config.yaml
n_layer: 10
d_model: 512
n_head: 8
n_kv_head: 8
head_dim: 64
d_mlp: 1344
vocab_size: 15958
activation: "geglu"
norm: "layernorm"
norm_place: "pre"
norm_eps: 1e-07
positions: "rope"
rope_base: 1020.0
rope_fraction: 0.5
qk_norm: false
attn_scale: 0.125
bias: "none"
tie_embeddings: false
parallel_block: false
extras: ["local attention windows", "shifted keys", "learned residual scales", "capped logits"]
init: "trunc"
init_std_qkv: 0.0151
init_std_o: 0.0
init_std_up: 0.0151
init_std_down: 0.0
optimizer: "adamw"
lr: 0.000698
beta1: 0.9
beta2: 0.98
weight_decay: 0.61
lr_head: 0.00411
warmup_steps: 219
schedule: "wsd"
decay_fraction: 0.861
decay_shape: "linear"
final_lr_fraction: 0.0
batch_tokens: [65536, 131072, 262144]
seq_len: 512
doc_mask: true
train_tokens: 700700000
steps: 5114
dataset: "wikipedia_en"
Each number is 500 + 40 x the weight over the matrix's rms, rounded and kept within 0 to 999. Layers, rows and columns count from 0. Numbers have three digits each.

# up: layer 2 MLP up, 1344x512, rms 0.0233, rows 264-288, columns 128-159
# down: layer 2 MLP down (transposed), 1344x512, rms 0.0226, rows 264-287, columns 128-159
# gate: layer 2 MLP gate, 1344x512, rms 0.0234, rows 265-288, columns 128-159
up264:472522461505533589594478451435481466455493477496453510507564559442526494466537478496593545526578
down264:564489489513547543450381526469468508502504499554454528465537473467539501551443539455479549427551
gate265:502479526463482461497518536535521512520522511525535590492535449517485465558489511480428508552504
up265:529462473502452598549493437474517504509510508494491511427442460496567537497488489457503479423549
down265:526554503543485443544498520533414489463468441485568491550477536577449534535491514482519458558481
gate266:478457496534480547527495563482571495526543543410518483532442530485465496480529502514489496492525
up266:407538531485497497461467478370502497480562562453438469508525504518523464466535538514496530368485
down266:542528480495503419513531493512459488511512558606480530506494460494567518481497425462481480478504
gate267:502502447505521520600455423463477492466568497508531597488517438384554531542459567463485550419495
up267:533498494535471525480497611508477393502448538484549509467435516418523550513510542482506474483513
down267:463474550543495531467455536516513494532485478509532556467484532541547475482512464463502442522535
gate268:503590559452477480489506539496488557508485575473448511538609608519506465492594475485561461524533
up268:525433485493544542481449488478534415509529489539498442486537510456528505497492507474502515500530
down268:545456445527510452530518547444470507492461530541514511474435552483541426477551492481575482521550
gate269:532514541525500544472456455455512532557529483491479506508447499436505526391561431477446515534590
up269:466612500466486473503510444451429514516484566498483507516529531535524473421559572473467505460495
down269:494463515551496482510503490467492548464503516554581498483527483494514410524459583544539510443511
gate270:502553422467511499479526503526476572450488455510521461502514502497482467489456520446521516489532
up270:445487561520439432518490513536521500444501479433484529539544566513491486491455460447412556541447
down270:542490476461493443419508500534464435470500536450557529496499516419494514522509516529527505492382
gate271:453557415536469579482536550433512508540477536494559519441491499468454474543507545454505447446495
up271:499498534487509538478533583541506457467434492530519566551471435485569533568470508524551554441476
down271:500523477490483497492538503496509512449495605479544467460613555539555467545518541446530456493486
gate272:458455452499481549575498467451519517511495489487467472447498453578567508541428508460539441463533
up272:469462513472483569479499505467556511500419490496463504514455445430503494564534467503449461487569
down272:460465526484504493525521478453541528417514489540465567471441467470472490463481536452517420529475
gate273:487477487433481540571488473473562500522461476503468464458525496507506513493432485503513494516488
up273:484481523468457532434421485453551519460444449440562467501492527466462478439492501480507538532542
down273:528490455473480446496520545547506470527591503479488508491500466518499528485474537512473459501459
gate274:457442504466513543518480534549509591593459468520464514522446456417412505522551487396511544454564
up274:575522583529520502457483487505532474538513497499519498569544511505519462510500474598430534480565
down274:436548547486548489562484524522564396468542552383538498509599507503555540498434523523432524538505
gate275:476504413524441509515456524489508504486502491459511511515452517496504478524525485547572541445440
up275:480505475578429508495493499507516413514508447493508436466584496491529477449453520531502518494507
down275:507504487503504497522567485532534468549509443468460529489514481444549499532499513523557484491510
gate276:438481522467514549483483570459547538529470498563466479427451497449502524514523428489524506521523
up276:558554513463434464508495504501518524502574508549522535466475467473447452473561482513474478431438
down276:462535497504479469561505527513469424485482456507486517496542520413504442488509519525484402522448
gate277:520483475515479491557494500425570569519495534483488495562450490564510478471552477474517553481472
up277:555513457474506509454519424507507457460414482476507436469496531462515520533444461510512543469527
down277:427477470481487545480497475541405527475613453453531484463520496494478487480497502507526531417557
gate278:465502468523367443461524541508469483511515479429553560485519500477491499535495527424494467575552
up278:487479466469504501477524502550516498444519523493510523479458489528462495529449495544459443492485
down278:532448529477460497501491556471464467538518460555416518512489500485502518470501469494516479445458
gate279:452561436516498479494533485459473497539521483505443575459482479499528523477485589529540569465529
up279:529490490561537452499572468473460463516454538455475530533467533416477588466537489493504524488543
down279:445531548504520535501539539443478476507490509485458500529475489495554540566445498508473537477574
gate280:467486548494498441563504504562517492499490460490512501544467477490572483549502508482547495512536
up280:492500431501566521502567520514476489527510466524518492401466540524484485509456510533424471485551
down280:483519535505455486525585487516514560530495482503466457480491468609492492509527411536499564504440
gate281:481495451574483498503528513471493498513456478451524476485531530451491468522497533472423436528506
up281:526500531552563482501514517484522499438482570507486524516508522455453522501455475493516516506496
down281:475483501508515530473568480547520536468478488522506486516551482499474518443487511486452510555514
gate282:490561430492469480435456492576493521447456476491501506524563474503516557490382457506474524548434
up282:487473479544458458514484479465500506412488550442532441481474562585518388603489490541478508515464
down282:517432515507491606525567503498455450456456417517519505548538477529509427489496474548497498540506
gate283:526486518463532500552514541484510509518498442543385534475463496507510554430506478513502484465548
up283:537491435527533444541477451495560490455506497503409529484541482465502513497527516487457548513439
down283:454533483495497547479452499536451511474551489517512507540471518577536527546484456504496470500506
gate284:491483481439444487474480422503489476562457478486517479510459524461474514485408543491584466470470
up284:518479443471473505495456483516484438487618503379438580494469504539469551533503493545546480457445
down284:481547541480489459470499582548569497376496513555548488513528492445504428505527569454474451579482
gate285:508519532580466559485553600551522519497478524471533514500482441476469451486515502532526471495517
up285:541520487501521445513459499455498487522580499513537523501460527484499458506468449433457464475513
down285:473500510576483553470476500529526471488481476419504532512516520495448532473433471512535551484473
gate286:494512453465493491476412471542424529522558501485504624439510578462550490483471507533509472529460
up286:528486479508456539498496460501518490494466469486456451524506546582526545528504390490562520473444
down286:463516416509528532508456436487507503463506474465546566482519516445629448482516520545523542500465
gate287:508479488543514408539420496490505485479485548518514532459459521470530519510485503501492494526468
up287:485439441564455490453513484558473504526468456504456494416521436541455508570577504463460516532536
down287:532524511529432518503480524517487488510474436440502582470467487433488472457570480520438445501528
gate288:459560484468545473544471531536511569482481445467473508545557526446516482428563514511579425499543
up288:563544500495500411544543441572433509522511514510459473473482457449478511546507488447479449483493